Weights of a small transformer language model: learned positions.
Each number is 500 + 40 x the weight over its row's rms, rounded and kept within 0 to 999. Layers, rows and columns count from 0. Numbers have three digits each. The size before them is the row's rms in percent of the matrix's.

# layer 4 MLP down (transposed), 512x128, rms 0.0766, rows 196-302, columns 0-63
088:518413499472494465538551487498516496542420505446505455537540470506509492521511497548517492491407517485466504474501486524527552453435527464515511534525499481538542471487495481557473546586563435
083:481476593483517493472530499463546498579583540475480516570458551480549498437525545539494554570505511520516554536535449456461507447416503485546504510500568470550458519553488426479489506492477527
091:475554412416473483473517425451485484462460574509479560513492516496427503499478497485522495522452457511551421481446471451552503489463478479508417463503528472537534473465505512528426477518506534
106:493521465476470545478474488488489534492477526513537366461470571517472570480494479399502490499535606558502487506477485530545474448471530489480479483444570484492559499428516552527447504567523523
100:559507534436410587513512513507444449451577532467443493528491477476555455463500541494490484513503382385454541488421517522517476574486494492587436456532547495436483469516543477449463498534494516
091:428532466505541510498484502487519531446489559554503512527473458494518449530453505512512457486510483529497528535496487470590506508469521470483453589465549499469479567447474480441536463503494500
094:497476445435447462527554530492442521489444519442464477481472526491512565466469529574522462442504552483503464451465448558554492506450482458545536570461523499524482492534469576492436493609513535
094:503450517527432538530495571487492429434504550534516467477404493568465621430533518525496514535551499539482468527489580457465481560512490432530536485496481493451564537475542530456560540518517471
087:536476518515516478525458415422474526480511476495540432488507495488514449466458549526490536473481485483520418481532472585544524478513444563485492553519423504474479544541535510480481468511431525
085:491440480508470448579475573552537564491492480478539504495518484479479484501543479508587490520543451534526473452528495496484437460446502447445542499510506481519535495445443540501497465534423521
110:465439499510572464543480463534517498542502536471480572438593524558471447447479502520430451482529504510483525482527486573522487519459501460479448602492413480517495503452469412491475518475459509
110:529552481480477434524566496476511427544423539539512485491462472534532473446511516428529523487512431412409486456461499544529589516472513477531496506489482566529447489516546514515555583493489482
108:507464535480536490502521489472537486489505511512469443498495434449404554480575576490496450513486488603500506501513487468452512558507467450518572461524480537444433521525452555436524533517542477
099:525545486518502516465521480457515563554539480474456471481526485538515553462540547538474450508591544480485540405527455562519448544483609482497458512489414485466497436517504506502409504523514479
108:539534532569497488506456523529436545445593516445501435516467466582500489498507430440498486545473504540544503444523454517474507527528460458458511422536561431488559517498504496487475468461455493
104:525479440463475607461479480531413438508535538459512476495436481522457519474447561457457576469504469477483489463463555551574503486545573495447475517577505465558522471539500517454510479449608484
102:512510480556452534456474521448530475482516573482564501507543503478434526542488501574551547504528531556490555516448473544475495450508535505412448462521569508448514504463569446533527504514568563
086:536519524500534423484405529484522492477610479561555437590511601507459459454470579498503493518462531479566494471473490487489517492491432530550476485489498493488543572548447498537522513490527525
108:569451469517473561504538529498489559551458444469487529478536395481549499481485445452547484498480560497520498552536575487519529490510604512463457546555472498517444506532493519519505524393598449
110:488488568484567527486602449579484430522513521548501516496529440522475517408492511430457567521479528471543566562512537460482448515519514478520546541480478514479474417536477517495498540499473509
092:453553489526438498501524503501546540464511505530450462473382498462427491520518446467556558501472519474491554507423439504485456517506489440523502566458479463486465519554489479468451466482499569
123:528505495512507501490475490456500497487447481480440486487489565565491435520490487448526476478490551525513465442460486512557551596462520492523482484501469495530546547471542436546448508530499473
092:530516486496520456549542513513472491523541506445535397538482584433496516484530491491541455452520546548581485521500471477519558574477501552445454447452518436544520536431507492432528484538528527
089:487489524499473531480533514490542541482497531568470482472475543470504489583589560449559480513518537462478515484483519505521504525556525568483529493455529468477584503451468533535500518408475577
105:505547537526481448402514431494569505387405464484458498507489509579552471501488448436499461501550468578495492486535481494567544457482529547497462489533561468522474503450456527505462517544495471
112:492478524519471462535467472527468549533523466545467530578493511419519516465539494516519519498495505488593506507499505465504474413528473544489485511489518427600503506450476527499439511452650491
103:423563514494462526513492490471498412430465515465552446467439448481579521514497554512488540532496498495496478542495442560489496477493457491432529517512533526506478541457492531506441473460475470
102:572523489523544510535575476514547470529524513439551486464435485482568530489516545501499541553572453535524357505406447477568510553500488492480464433481535523530560476478494495423500438507482493
087:504510461496534537475442506543452511484579566522565506558530431488504473504474501475493493469465493492442483463490527444524523482462547515586444461547554483451541506506470573510551505471461456
098:444509524443507538481510500496540458479462441507491552558529481500532522482496505443523475478543486484571519519529525546512532520484534497516493514440508446570512474511504525431503547507506392
102:475572426474523513545511558482522438617496537534547425431513523468480429511508456475501553490582535490515485518564430483461487473509527493449532504511490461500538483597531520436465471508488518
112:533473461518452461521431476503510413427552418486493524501502480469555468533474489485514514474505541439459451487451505483551562470466471532554423452477441485493389477424459499449442445513546513
105:471489530502550521476486522471450438525477524524474565472470498462604429445530415479541448482473416461477510517476536453619574527508500510513495520516464496562546516496440432508532510498516505
098:507497454526442489466467470516568458484478501458532543516526482492536476549466487517512583456461502496490482457519480569504442498547432451455512457511512378466435526491494504498504508560509424
088:483498481462539503477445508532543507471502511442495523487525448558449443528493445485517493462505437540403594493511457523507527471506496406515510582537527514481447460572457579498483489500445498
086:494481496474483522496497423515498462504545513443522559452478538570508556545478551499488508477545517581465497522504450443539525506481549452493511515462453480455459418511532523560539508445450595
091:478492455507479491542524540551555517514442508545520521499509520485509469477480499405523551504510479502557474471517508500546536543490635536432512470513525514573509458503481591461503466548462517
108:425534494548489464445508531448517435427552533525555435548484552510394508521472487503511452488461434482499551522550547529517551582543522558480458515518538601514512478521504541568476567571474456
093:490517475587534451486502471455538479486473476515437481475441527506521527403531510472478435519492483527453528508554523412500511475479541454497516498503471535581524448512503478503474575569451434
123:527518527482485518545508549462451508497434607503474483519490450463580535408487456476431488480554526502443565466571450528488575522485445467566552479457512535587549531543499537545458514484501505
096:494489444461494524511481460495531525506556540495508540449500441508464514547539468457548400553516460478544559511481551472560459458529463503425573533527550592538519483551494488499490488558471501
095:470522481446500470485472438521492532438490515472470504510488571518518488509482473548522438466440537486548522509499589457471482476460457494518540511508484422520480520494567471450576533468576498
089:572523492504521481519497435512540462565505520480554514496540521492466463511518531501552495479480472569498469461511474478568470558505449517550457512464498469541474484504519491541541497469542573
081:594510523551532551488516484452480469503568504489527520479549516519466470481479426481492505532458446478481512560479494497579456524527522528474519518438545567523505498516469462482529582467474512
102:572477511486481521462457462594455463501554518491474475473503539454488512494501447491536488503521558472471559514571434470487563502497519460471567483487434469536479490520494492452560495489592493
094:496498454524474480508487500516444507540518551493553457441459485516511485519493484462494528492579464583472587440506473559441493515557504544502485522500534522470550483482544494517540537597548545
100:532476478519461468443427411580463500579536519543535522521532497481461516509580544511460470511492523444464517580478532385501492456516508534494481514562467435467494487470513506485431511532442531
113:554506533455507490491514495461519555475531488563475513447522439461470428512485489462451532501475416531421459504482464535497434556567525525543539486512524499430453476460554523493512520556440455
086:501497575497587526500484511491541457502575539436525423455512532502517431466494525519472488426448494494526435425525525506542433505486583512542501476491543516530540494423427559513449442484458525
103:581486498529443453566467469442491524465521489518514503482492470496537541495432538599477517527478461572445404452572461457550532475533523494517474552462547484601453495538530551479460527531509505
109:502459628408472474465545473561544470486548495495528393445567477498491491517509520464538440528514497511487492520524466494521464469464531550496507506522424498433513479461500459426483461484474470
099:497536503483564429515518437538467530594459479438468599446517518475437493557506511522457462450502512519460455518459577511496531492528411456561486497500475547492481544447521531484498464450477476
097:569553472422504488559511559461465533513490447469474525526513496492500418545433478522455551479474553544472483492565475490527531515501481496488580535458469453511440468516558439540540541482491443
119:502513494516534460494529538412564535452477485537496436498536468495497509535543455527547487578579516508491513550530492518517512513518492456486451541462479477482483484534541480560515489506508569
088:505502471486507423438484592457543502556435542494534528470565507517587499542459557486533565480560463594540507475526526508448502463510463505514589489556513413515520550500480564432474475538493572
093:487497488537529558487494485491495450484492606473514497506481531512471521509498598567583507492518479486435532520412422576543530438472484535485511480549491476460464555504491553501535432493477445
100:509473496508442489528523454463444500445566459406502504520532501540514523487471479469444444448496504480489560435503379523514488536579475481477428494538476482565499467489518454512519497553515523
102:470534524551489418532536464540468462571396527545494544491449536483502476548566544508520544547487494519477522506534534450451569539519510471424507490501458428521486532488398516576467551458480490
102:472489474464599521529465512524529380448489451499503471423524486445500493536461520570507501492495502469567493495475544495587461532514413540452473516478468459491589496540442454428493479540483501
099:494463526540457488508492465489466478488538454523425532510564539466510568451552553467498461577505492483495425412602487494518533478559538541523493570500492465438489528518407495467497488508543465
094:433541523550487477588532491527531520446439524449450464537557429545488584467457488534531452431507571490436475542470492464489508436478459543450540510552488475490452438534542506547487490573540501
089:490514479541533577496520536527583543495506478426411455483568549510538501516537501488502456474581511534531478465504518502499569494450504527507463510538543527489422511452428549470489560464520465
089:560546464530477476546451485546436527478522461499554515574495486504491409467405523486476481466492495435591453475455478467468525552489502447528477477500477473394465442523482550480427449479514510
103:487483528412523512456456436509480519559478490511538506576595478450491522517467514554476500529439506515551506423482499544444490523465522596472466515510466470533514490537502539486512545477563452
109:468486516572475489533459481487447549445468441525449560554481492556497511450502530515447442479530486519492467524516545448459535501494394535596475459525486491534533465507517433487575482518479565
116:540525505549497485553535516514566462518564522551523506522543496482497449501580502535499549469543531454473482457503437509444520458458590508530393434578535460500452422464495533485466542566542523
100:523458469455483516552494580495411460484492458469461599506535493538572492490465575462422502431561528487503469524478475499490488509496435490494496506449454498497535531487506486437535500458464568
090:468491541522511508402513552499555482480508476468440510597444513482471452457519564586518469491494485443510577506468475539462510529549538501532521538522545543514575492473489476524563455436481524
101:519527455524540452488514467500484503515482522524494535453456516470499467524422450546545521475481491499481411512493438514457554508454520531587516439478495531453504580519545452435551512514447445
095:558523476516445489489559449541458522528447459491451501558500470485490566564518508494505462531523481514478555470525484551460428459429503529518533521584473529466507483455534436507511482427471526
115:517460482425516477529524552510460456471516472554525483442528474520475502515538461531459461504480548507446513428515528486511524537551468564442451487545533517567572488514505468498498531462494472
097:424529553485417417439492538455545547479491451490481505535494496526480515485489494465446524475482509484502545460463532466447422474500508464511496430571531443538482457490534550473472584560429419
111:514477507512518528500513449430553494576522486454505431495528548489512505510546408463536491578499529470537479557530431587478579504490451435531500482543505520516458496410528441526471562543506456
093:416508476490540466473545498513493492533532543403477485474525585444529513491485468534474385506500481476566556554468495478375543479417511466520584472523460483541464492492515507487460516511540503
093:492608483528533479564476520476525501495521469464540508457548501548501520477538527471577448421462453429529506489515471542464561483548481456501499519483483499551465479636513544482494474534485489
104:455472462488518515557532474506500471518500486561458489499472482523497562491580505420436493474482563534407434456536488467490490518397469392493522483479552457492565460507492502544472487456515473
106:453536529473569503511494470497535449476481506519464499530525530550519479459494513492468532466481472481513515567429492490545545514504458490523486559530501516522506587486534451531448394519447446
103:515515520484544550502501428460448502509415457491460545458508512524552587534455481511443460501464479503497568463482529517459518490430386459508553540525442576534450493528527555524571529474426545
084:518530508512456474523491429504573487492538506451533518536518548494502424498474520494502513496437457456454537430517581482510531521516533479507452545528460635562438502498432579636507505500507479
106:440445482502550502468445511468520542486513536492434521561515450432549468480489575545553531527502507565476487434502472493488485570481583571458520475482558441596538507496537582466561531543588493
110:500497434603477482416451498461519589542487519438510543497512512516482536479547500507528495511495548523384453501493474554492581580551494505535481469522541569471494542506504550530476524433549497
117:438460505531508487480507471466404464531507498490548542436496485496477534479519547466517552501557511491473545475504461444484468486553425499530502528590482471469558492487537460433544510468555480
089:563501473537426521519496513502536525546579451446506512497552413503451516571478483512531508502441463467483459436528450508464472517514483502503508531491458463504519479545537492543483476506510444
119:484522419468534463515575480459512518449515507532491512479475539531464419591428519574448535496479524461552527488483567451524466479473563593467462542478497536468504480466498503521412473525574509
100:515463496517416512402497530540513487468564492496453516536484552462482488477490491472502529499484510518517491451543535486558519528533510551566436506428507446498514518525473479517531512461518562
108:541471436472441509496476460505489498449548482572572504477599477518544509500526556554499456470486507511547474489542517516532482539488492558427519524534470462460503457418488518473503443552466424
086:467404500540461484507472474486467466468559488433500492517465492511479481536551502504481568520483477539583461494555514558463438566520528504498427512477429443512518427466507489440538529506523564
090:499474449564459497533528429458517450477462566514563574536510454488503429501502508489488544432464498480534459475520505511511459493464498447546463384532495515456513412493502552522499539576500560
088:510603452491582528463498465541576533459538511464560469479520528484550478417573481517556476549517518548485524495505497508470449505523522430547525485550497495529470533619509456515500459590413537
123:489470532472492484505481465520533453474481470496445537510523461458488448540511523499506503483517516489581531513496484516562526486498495465496531608481514439479501497499528490590470505535601443
108:482470491502519488471397523547419560449480528446444579557541515539497482498486530508520502478459521519544497488451483503508546543514511461556444497435479460518446440524436504532538469519459463
112:439527486572477535443473564552480488525494564513477494544453539516488511418554511494511412520550585539461463508559500492468514509440498496432474502494547453563517473449478495467515488486528603
112:440524480471547500471531472510555509536612526587472495525498591505495514527463515499488538531521460479512547438457523465527534557463526533473527546555511490455518514477498518506478507533506466
093:406536498440492579441472518507526535508527483492482512517428527551535532548625467539484449516536518516545497531506470507455473434509454581459538523534501517540524529473504553496565425547570529
101:565466530522478485461487505510534490529521508544437492505539562483449489483454445488499529496458546486507522443537587557511565541497483478513530527523456466449548557438546484529414468465450496
119:525437468466478531483505547550485470519538502531566437476481532470570535473466576503445473519496472542498537514546568512475434485408456557520512511498480450406559523432500509481549450514558530
116:527503486538476567500554583473474501442483486471434459430462531546433491489515519501471508580479525555463407509484546417501483553482519586462513471520490477537463480473517483557517489459504484
103:543473550508513487503556529509476547436493501562516587546460463556502513492511577548540543509450538604440460529500428458455501459521530440552468440521608431516525438419513475434519574457511488
102:461495560507521483486487544534508481488595452484467570514548460479515458510530495536448516534582534404533460498513455516505464519568489502491493520503514447514444417429550467560537553520519550
106:437543482575496483461479515556492506491504567494529532555529486435483492554514423504498497483560447540597527424439489507513531562445533498508501526507455456512450456468515414525412580522485514
090:457510433546579444468473466496527579479535490512497545596570541501507465479547484519485517556534475504548513576495455449460467484520532490493506456537448490523440479569474520510483484549548562
094:517507477503556522529508467469524450572495522497487527519512611538495467569452474479503500532534494494519555483504527465485528565536544527526500558520505551527516490479432486581536497457480444
100:514519475472518491455460572526460444494441599484456532529522456454517477494450457566502520421486424472436478421500503471480509474445502458497512462432548555467471495479494498544545487443515526
115:530507534397501518498478497427491499551452454508472398534540527438517509549468444510463538484535572547556450477518497491428453564480572535471543541460460527497496527474467449508478526547487478
091:514515441485502509468445519506535465572510562541563501483476469482461455504447466483472529469524466533488463494497492440518552519489548450572460510482514532494487544566516538532446480410522473
105:571464560500540505443537531475429453468459493470508510512457537457486520495445429444420478452571500545431537584482513526515509476504520571479485427515525490444541611504501458496486512521518441
092:483449481441513509488487494493478454429518535442466521560546567450562542509430477526479486493524468460526440474472539546540485439456462480509560522519530391479536554441551539494454536477472545
# layer 4 MLP up, 512x128, rms 0.0767, rows 197-303, columns 0-63
101:482455552527494448502465574546486516458497461492544534542498447429502544507475474485462467454497539575599494541446451507464480470532537475526541512465455520499529474563536472532540524502475480
092:485446552529440472513446458561437505460558480484522453481571548543486419479609529488446491520548447461507498541491530541441510476553494499504530538463566500461525486512460510507498562487497503
105:408473484571496572459452596488580484542569514502523559526500531426507483499449545506491522548517430440540522428539487463435467517554526507508404497479496530457443484482504491495481550478487421
100:581505576527584442485523488429480420500416444494463496497530525531497446468476505483518560544509512516550503519482469451466519511439579472534534519516475505564496548555467517484572521460499496
102:471509488564494503555527463469561549513510546456519506393531464487419505521473440475480501562499479491440544429534479465509520499431425497424473532511533537518584492461420531481515551520477523
094:470490484551580565387534588482497446484595470486517467510513498436473472479579520494500499477527506554466529446566490531548485487480509412531445575536479499461491531493531402541437547505436468
104:497488448506536579520496530545484524514427526527487522575546447526487570540493490482526520491481558381504493447488505519478494498582522545503526514534419512483489547508470461514514443476479500
089:416526470488516508442461544570478471504517546520515550547475501483566563525483528406428551518511556498516543418504567483482539438530500503500456526515426548455522462503537527524493517455491478
098:506526493477522503446546402505522470494520476463418469456509519532469559504555553469487477523488501523442567516530444527481497526512494559483521461541569540534537493486504468471469483487543511
108:532457524524517499485499461510471417473496483520522392545516477494458481568458492485515552488498505482514513502553554436565470512575525468472555491568478485543491488486476523531536546414472467
103:495557479566484434468509497496558496465476465501535505562524552473420483502528532522446534527528537594493472452560512502457470480458501534484518520492460502527548478525534575533444479504504546
104:455559486556460438452458458538464490422585424561478571435475461461527551566518524550528545460535550505507491528542537438524468502512533530540491506532529473498486491439447453529471532479487486
104:566534492476479486493489502500517514454552499492518485440524502445400443495483469449501519534567496542575525492476560530504518522521556486476539535491560507509492466469493424541510536440539534
102:512496535558512528476469543464545535510512572499439446551463541478468522462507485521525457485507519535467530509508492531481410452471478539479473475535486484488446531502506542476537536520557559
098:521556492550525502546522525491547563409499520595499548482453501506518460520532463487460494458440459483491559469503487528507479478462521498582444501520548548477452475550536492507509540537503459
105:482484522540524478533581407571452515527478469433478454511531474393500459513485498538481477542497444446583499468524476451543554469502446523486593544499532544496530466498419504549521466457551442
097:455507523484422507492518549536498425539478504501475551484439510542510566453522491463572476542551524506479519437424458491491501489475515460554510485522454570597482500547556455455450533518440497
097:474541567582505461485490461505410495529480436483509557489479477448528490504536532599500540598504555516538508505471534463478480494456489489543493534505498566543505491483463446550554531496521462
104:540520525471417490503471558440498553446485451514481474586524490444520499525499516525521444479537530561518458436435522471443471491499529533575504490526529468492478537495449447482533496442540448
094:434490504499379507459516523495452490520483489534535439509575521502500538509473584495545426455516542438546542495461476533473480443544438566593493436476430550506573530467420503487551489513457503
110:505510483557509463523520453468513533526496521591567486505515482437523583512544505591435501512508445542518484539551492492446499386476506505453549508485561513464503428431460522477500484493447419
092:490492451440521466642518599557503550558542549590542459521434406450541482478505510497505509516459503458556521501504450512547442512502452538524486546516494525522540520557504455520530460496522461
094:449522424511483520509451500452520476400431458469518499593554432529524486492478563520477489479530497499431484444464575477520532452532490505461428464517515479471451548524525549524589477466500496
104:472457468500525557527501587566448492555511523537555410492495504486489473514420516545597406488481525465486475475463550478465408518491491517475497482496506538449538477488489512529480444413494510
106:518512529453506471467457488508553521528497467510528500467574491495537511500490420504487496517473530536514549445427575438465445516453494478462563536521524566486457514551534535531575537482561517
087:508498484518462430534544504504499480491499483417509473556465477502484483522508463509551495535522560488485524482495562499486484486471580477476442512363521531488478614538508435447489625512535517
106:495517468491427469513512493505528543482387449513543506476645487506492538577498465493540493499420539566499508471487550537488496433545559453455488498530497485466496541470449487558486511438492541
094:476517490498535541495484519499497530506438530522475507536474490525554508447539510509530508529527507494520491497523450483546419551500440518451465534413473536492455480523420492513495475485472543
104:514516447548520519477507518532537511545581522529521474499498490522502577519430480453509486579549506525477519492472406473499450477560453514502479518508427458502565502615520395473506507492493565
105:537482542543490488427520502510519512570479491452453596516497460538437605489560507479528469526544482537463492492420533526541559462487507478515523501528528464532444450386481468519523527516490506
106:518506413540486584479487490461462585443529511506578497521464473504430487524523527445506509563485587490462507475547489424473494559537521496455511515553476579490499516467500525436518523510509485
098:474471508473500521470484481522506539538527462548481488492542436514536470475463477488495450525480553463432426404541480492507508469511536563569527421490540447480500525460503415481502471576482538
087:544494561494474496503483533548475528419557502522476496535576548509510440448482472516510528573542476513506510470572539442472502436516451530499548503496434536510492515474573476441465452514531449
085:539521514505463495479476555524519526465509430529467482554514483582558450506505542520508473520520602519441511506499520519500508501500486506412453509484543558469545499491558434579518459453479530
092:540490501566564485540449496510533505560517486379531436529489435485498456564507517508492490466425482558470505517525554513493487504478473571436498486472480558390497499495576513491508485473435466
086:445523483503516499514483513566526509482525495555448493510458390439502476442535488511523527561555543440482492470454569446472508508461513458437496565532489485436469408509469553514541559493461517
103:500516550562461444464425483510577449447564485431545467547503517416503512453461521488448560505476497470573547508508532532495542555410500508524447479503534511524481459506514493496482514468522452
105:525517494493426455394496509542483491535465515555457485459522512545439473487452463492530502519501586507482571464492431594479520472433472497464440490495546510476525593493565468429531513511531485
117:532475478502502515574537501464474505471500453501570475516498427458541487508557591461471470428527495524507527484552548546450461459544517562551503485518519479554552435464488537545525461471441516
096:473506516509504478487494520517506601509530522494505455529550465516450513539587469509513521512458599499532491533482389553465491506517454553501456531530454524564569531511547543515533540535544487
093:531518472496581432469510518467544519499480466485463498574544505466456479496449421457535455498483542503585452521478490438490433520500507523577453472498481487489527554488470517559470446490420558
097:438556567544453485465497494486541510491455447563493493491530525558475465463490482566490481534475508505539438510449498525481503505534543484475526533538423495547462559565486456529514447585451492
084:484458487502471442504493569466580455480445459474485479482489494560546522524540600501518478519558551567544496410488537552526510460531535476509446442499478510487539467547574536475442459469481508
106:476499465503498505493587460426545532531473489563579490512529538565448511468478479471485524513477520514562512484554554521525458590478448538468498552483501519460497523577454412517450466441511475
102:431557461520411493494444462483495527513565514473522482507544508459380471525472437489494514425456596478580478474499546488448482523524433536485534524532587470489520506478548501432481605484524524
101:482518476516501494441476449561536489452488571553543413483485564459458480433511447496470465517522442476495583517475521522459498517496430467457436537524439454477495500512460479392471451505472508
109:383462496493527515494443526482530525461541515519454537464491514574583506531542477501493476597566497508589559527504504470444464517481503524467453519458510546497537587493434519521550475484467552
085:423489534563542516501557519569546561442547490513577496486500468519460503403562509494505548497500441474465532458486461512527581441469487418489527520489490508516509447454490518525526563549500439
105:510521485560490533505536554445545453463492497513471514488507486510544419508536538487472509530448495569531548483503507510492401433487496495504485465501498562572569538500438538451510492542445491
108:554524515602529469521562411416443538547599528456522544495527439469540547509526447509462464505516515474437528516523517497502535521450452477509501425500438559524561434492478512524520485544555494
095:552518541492493416578519518537473464527518506510468501475542505551462551471485524473520444459491567561441537454475488468517514476520505578430527537529466518558574518471512489510430508486472455
090:628504481541538523487505491516438486538535475561529495556490554479473463437514506502519471478510456479464479508430548490481554506395457495516459452466464489533545504490497541561560521455563528
107:478523515556496453490403512443470530431538492544472467518503555453463499424575442481474491506494464494470517549505492521504447508541493561493483593499555465473512595549506499593479484515495487
092:475532502513546477496509520544489432551425505471530438497458498434480491484474532498486525543499543497527468416463476470468508453504448473497468498505465494548558467478510503445500545487497485
095:525531524521509551519478516486587446486519481486462482520532464478484438454512520494469502541473498483444473589575497503483517533486536519478483447447584571448535584445552513497497572542474527
093:475490431492496523457519593540541532494509581485524477492501503446490478419512496479434501577527515500504525499522486485483507464543482432499592486497518435519513465519428506615507518459549480
104:548478480499492550494496427503544454477493498525546500547442538502414510546514501506492467476529544581463487432514470553495577497466455477465454507518557519554508514497533540440561553538546501
094:519445471526418431544473401547508413496511524522560476512528511431506535491534484548518587486485507513536530448548501563435551409510552522447585476499521531472495524480478519492537490521512453
095:430508487535488549525449549555491490487476515510533549530505453563513487462532463495469538536479561421489475448522524519443473485507485527491498470572499509542498566516509496522505489590457527
091:401489485495490465494460518546447494487545509498512490494487488478446604422463405510514551491513538480450538530476537505502437426466446496521551521539469508503457564464547563511533483545493572
094:522466478520480525550493487522529536503490554432454539572554505475460479508539513478507436493519433481489499409496408467508528444428448488494437520478485512539503484553528534501551493525516533
087:396540512505430504471495517539541468517467487492487423438653470554454537513532446546526425546505485515485450523542523540530526465529504486464435528533489511521467543498507469609472495483469455
101:505509461499457491519508493498506494520474506531514486428520515551508501419532546498525534553469591513525504505469440518435479423528472516484481512481584548504466555515544443551521562515409503
107:453478520522489551603500503543503433483558424471540521462472520480543512478537526465477473593609503429553542473492516477417495502505430482467499486512509503490517518549542467487559552532582442
124:540532511545463502526506491558504426528465520538558417516553395514476448470512444551471542455494543504497464519546442547434523501486481456517487501475449512538474455550524467486490466467515461
101:523532490542495493520489493589517465470534521487511461450502454547526514487567496460479492552482496481496515527518519428589495517447459522437488449459489521393562527456546439446508508519479569
096:481547390550473447521460414443541558468463510413531536440519467564444510506517475518489499473432512541455582458485496547475478497551522481472491535481503556536548494525493490518441480498438475
103:436511447493504446551478496525563470507561498470578620556568521503446526471516397509516574551518468464519518454478545557454474558523465472536490430466487454525499505479491457545531515530473554
107:506516442581506423507499480506568527468503523444409538467517485532442420511502552509511484559431451471514484453526518492522513483498514478444484493499400500469525529515485531515556526547574432
110:428516451517489517529515484464598526406521502543518473525479533488448516535568522517527495529479511496534569554465510539516516466479507512541470530472547460465506499468496498553468571526571436
092:556504444476506440514489484573488476579467504484561422451417489434511497535488521512484499442529509499463534524527450464490514463499502517476516443535531491470496499490523480527543458494520471
114:501539505495433501589550501568532471531448486478482464496513419543484456487466461463543532490478462433534572535509531534460516510474502532481484502558477588514540456464513488445552511518557485
104:498500421506512532497560436505394478490487495508468475482556492501537539498472510487429560511452535424482549474480549581522510548536512549471448495504454438571534422506460525509547475512544510
092:515587568520496584526484488561483429505478444578466492512465507515465555478491589485461474574530477481490411479493534499501582435513437541539483483532476522559492440458550447495481496506483449
098:559454489505482483479509456528480411473531448527594441516501480491466464537498496479424598590423436575541485532447486438523507521480469482511485419516507522462496505494548483542512445466494507
109:445551505564510485553473485525487490520621509548516523521509541524448528446502527477467567528478443536565563466488434475454467495472502481515462559516528516502479467571516429418529438482508443
102:535594477497578508440455447488488526460555491548450595513578555536475503486458468564493412453476496530507525435583457500470559544476427552497513476446456508532472512496482524516488472484450465
087:453487490482527472551503482454565470423444550565456473558516474539492517509477449464441556537491531486503482408486478536507465505536478469547537513486527525550532444488616518479520488515529568
116:457501483473584450480515479514455529588566486510569425548581450498452525512505559508495540513485487481455495471528487514493520420517577454429477467450421524487479477538468431489506564480526475
106:468543465511535498480517408533516512599491448457554504543515446489531488512530524414517521525469538513584495511458509518484507583505470441520558479469498500520485508502460542518535482462484478
115:461454508462491468499477468528486524506512520520484473503432447476467495484540521468519558460553446503478543510571529530548449443493460492510547580539506478504547502499544540526523545491510554
091:487498502531532538539455492436475540572456474505526486482468536545502478461567495535441498514492438565516554500498494469499503507533525526506393490524514421497530553476455517442481519501556551
126:521546468513485517524509462495504504492500408454462478484428489537442485566463525417476551441527525546578550465482523553475512513464510579535542438423449490471530535467517473548509527458554520
103:473539434475501444547499481490487446473491501503533523535452446597530565516525484434470548458464452551470564506553453506480536400489486488563484476488464415505466523558475449486550512489542475
114:494447536457527549526530495533456606454508488553527481543472516564498549484505483436530510492497570544498485505534447520466414526500538483551442497533500416528509477458513501514531534536562471
081:565468522559526459493467497492509525477429555463509526585531405535561499537513476506507474518479459552416551474576500507536523559453489501513484594519506522473509505546554556560493450530478460
092:515575524466580451523492490478507542463483531497463507500397419605495485495479503473538514507525485452491500526483528456500481498503541549411578484481490508558551513473476475473548479455448548
099:552518472532448503501536408511491468536445536481458546505493448458454458457548418444465497516464530500470510486458556542471514497523540556507523521548457487470467551513493539532523509536494453
101:539416504530494496508489492579497471442572499495433524535456496519449472461440541508495548575447538451544568457480522534476502505498472558528424477458529518477556525502453510501530512474561431
109:565513444487522508514527458459478545533533468492566448506554468452521474500456520486468516509495493446518486472503468470489515525512553634455489428493533559445463548445562562504514522514505545
113:520465455521491454381505521539519492485541492485531382494519520468406523499486467556598478529455512566469499495537425526503518508488502506468565521517573519499558495393511468543593440484452526
105:485414423605540546459390512517456479527559462484511521442494440462489518488490432462556451510491480527469502507534548526476532514504475486490528473467513456518535602478454473510495525493535494
089:520478445551485525590478562543503457539543529542539518481584567539496457489547437443496558504477521479530533464462485548386529494494482500516440471501467500523527577526481565552541573562468485
096:461581481477609475522540502491529505477538519453527580547545423572517436537518555481479534520462555526508492468514494462499480454509482489520472509576492463484489552513505549496449451533503422
111:569470497497541551507449515557504580515519424429521485570525530529475517463523466495496513507508541447509488493518498535373497544491562530471433406503465524554503493455469590474460548558486524
104:524487530488488456525524466510519491499501495460459500507481512528491485432518476428425451538527520467483415495481586470461476463519482476464509540511483539404556539484575493453526582525480435
102:498523471497440489554449537501507449541534486474468474507526510530476498445542426415491543503417458506456470480545543551546460552446528525544555489480501546514491489499485517541443454426452473
106:527472477499461481497510525512568511553506467529535504497402447462466478457509399508496545487468519510481451514534383506465568424489492479521532448509489505586523530418551495502528474421573420
112:511442546430583600624525481474542513530502452493568517489455453501546493425436537500449490544499553520546518560505500502492395402542470553477533525488495527464506520516514490506518494496440456
103:441486411484507554459518457490471539447521501556429543603493482488432468437572486461502549529448510483470520497491433490474512525539488554468508441543505567488582520523510478476438465483491491
094:541472468475458469632479542543501556561478492530536451485538489457577522463505495515517498501480528466466400564500476463524506492530462559485522545527506532504451483516527470461555526523505498
098:538497497526493487518548527512478505469482563457556502502519505492483464452469487424506584513531469489463535508550554606475485421550481462524435502474486556461524576479515472471503502525468497
107:577500535524513492496486449549487490531493506556498429507566491416434538454537508510506527454552465541441497453526521548518496460497543500462564605488449483538507462487539482488508543483496544
087:486517522495541565458500503477546527454544514483542514510516492509512498535536560519560496518498528505554523458512452481483527528528450547399491501566497536474595519511410423495545467518505447
097:531589465505558486468513533548553531501533485440551471487528526460504516504456498496487493538450512487494531493455419461498522515456566501430492520500466526510484495509477418508471415432508465
086:482497459570495456586488452444507483527501517571452478491498476578500460501608544505503457508447540510526501467506539503413482527480538469538464560535467455432504504526547463503510458485501456
109:488529428523515505511502429465536430521408451514469507520568500443586492510494469543532508530533499531478504526461491464472540513509429456552462483454452535511484522532472504583563417557541485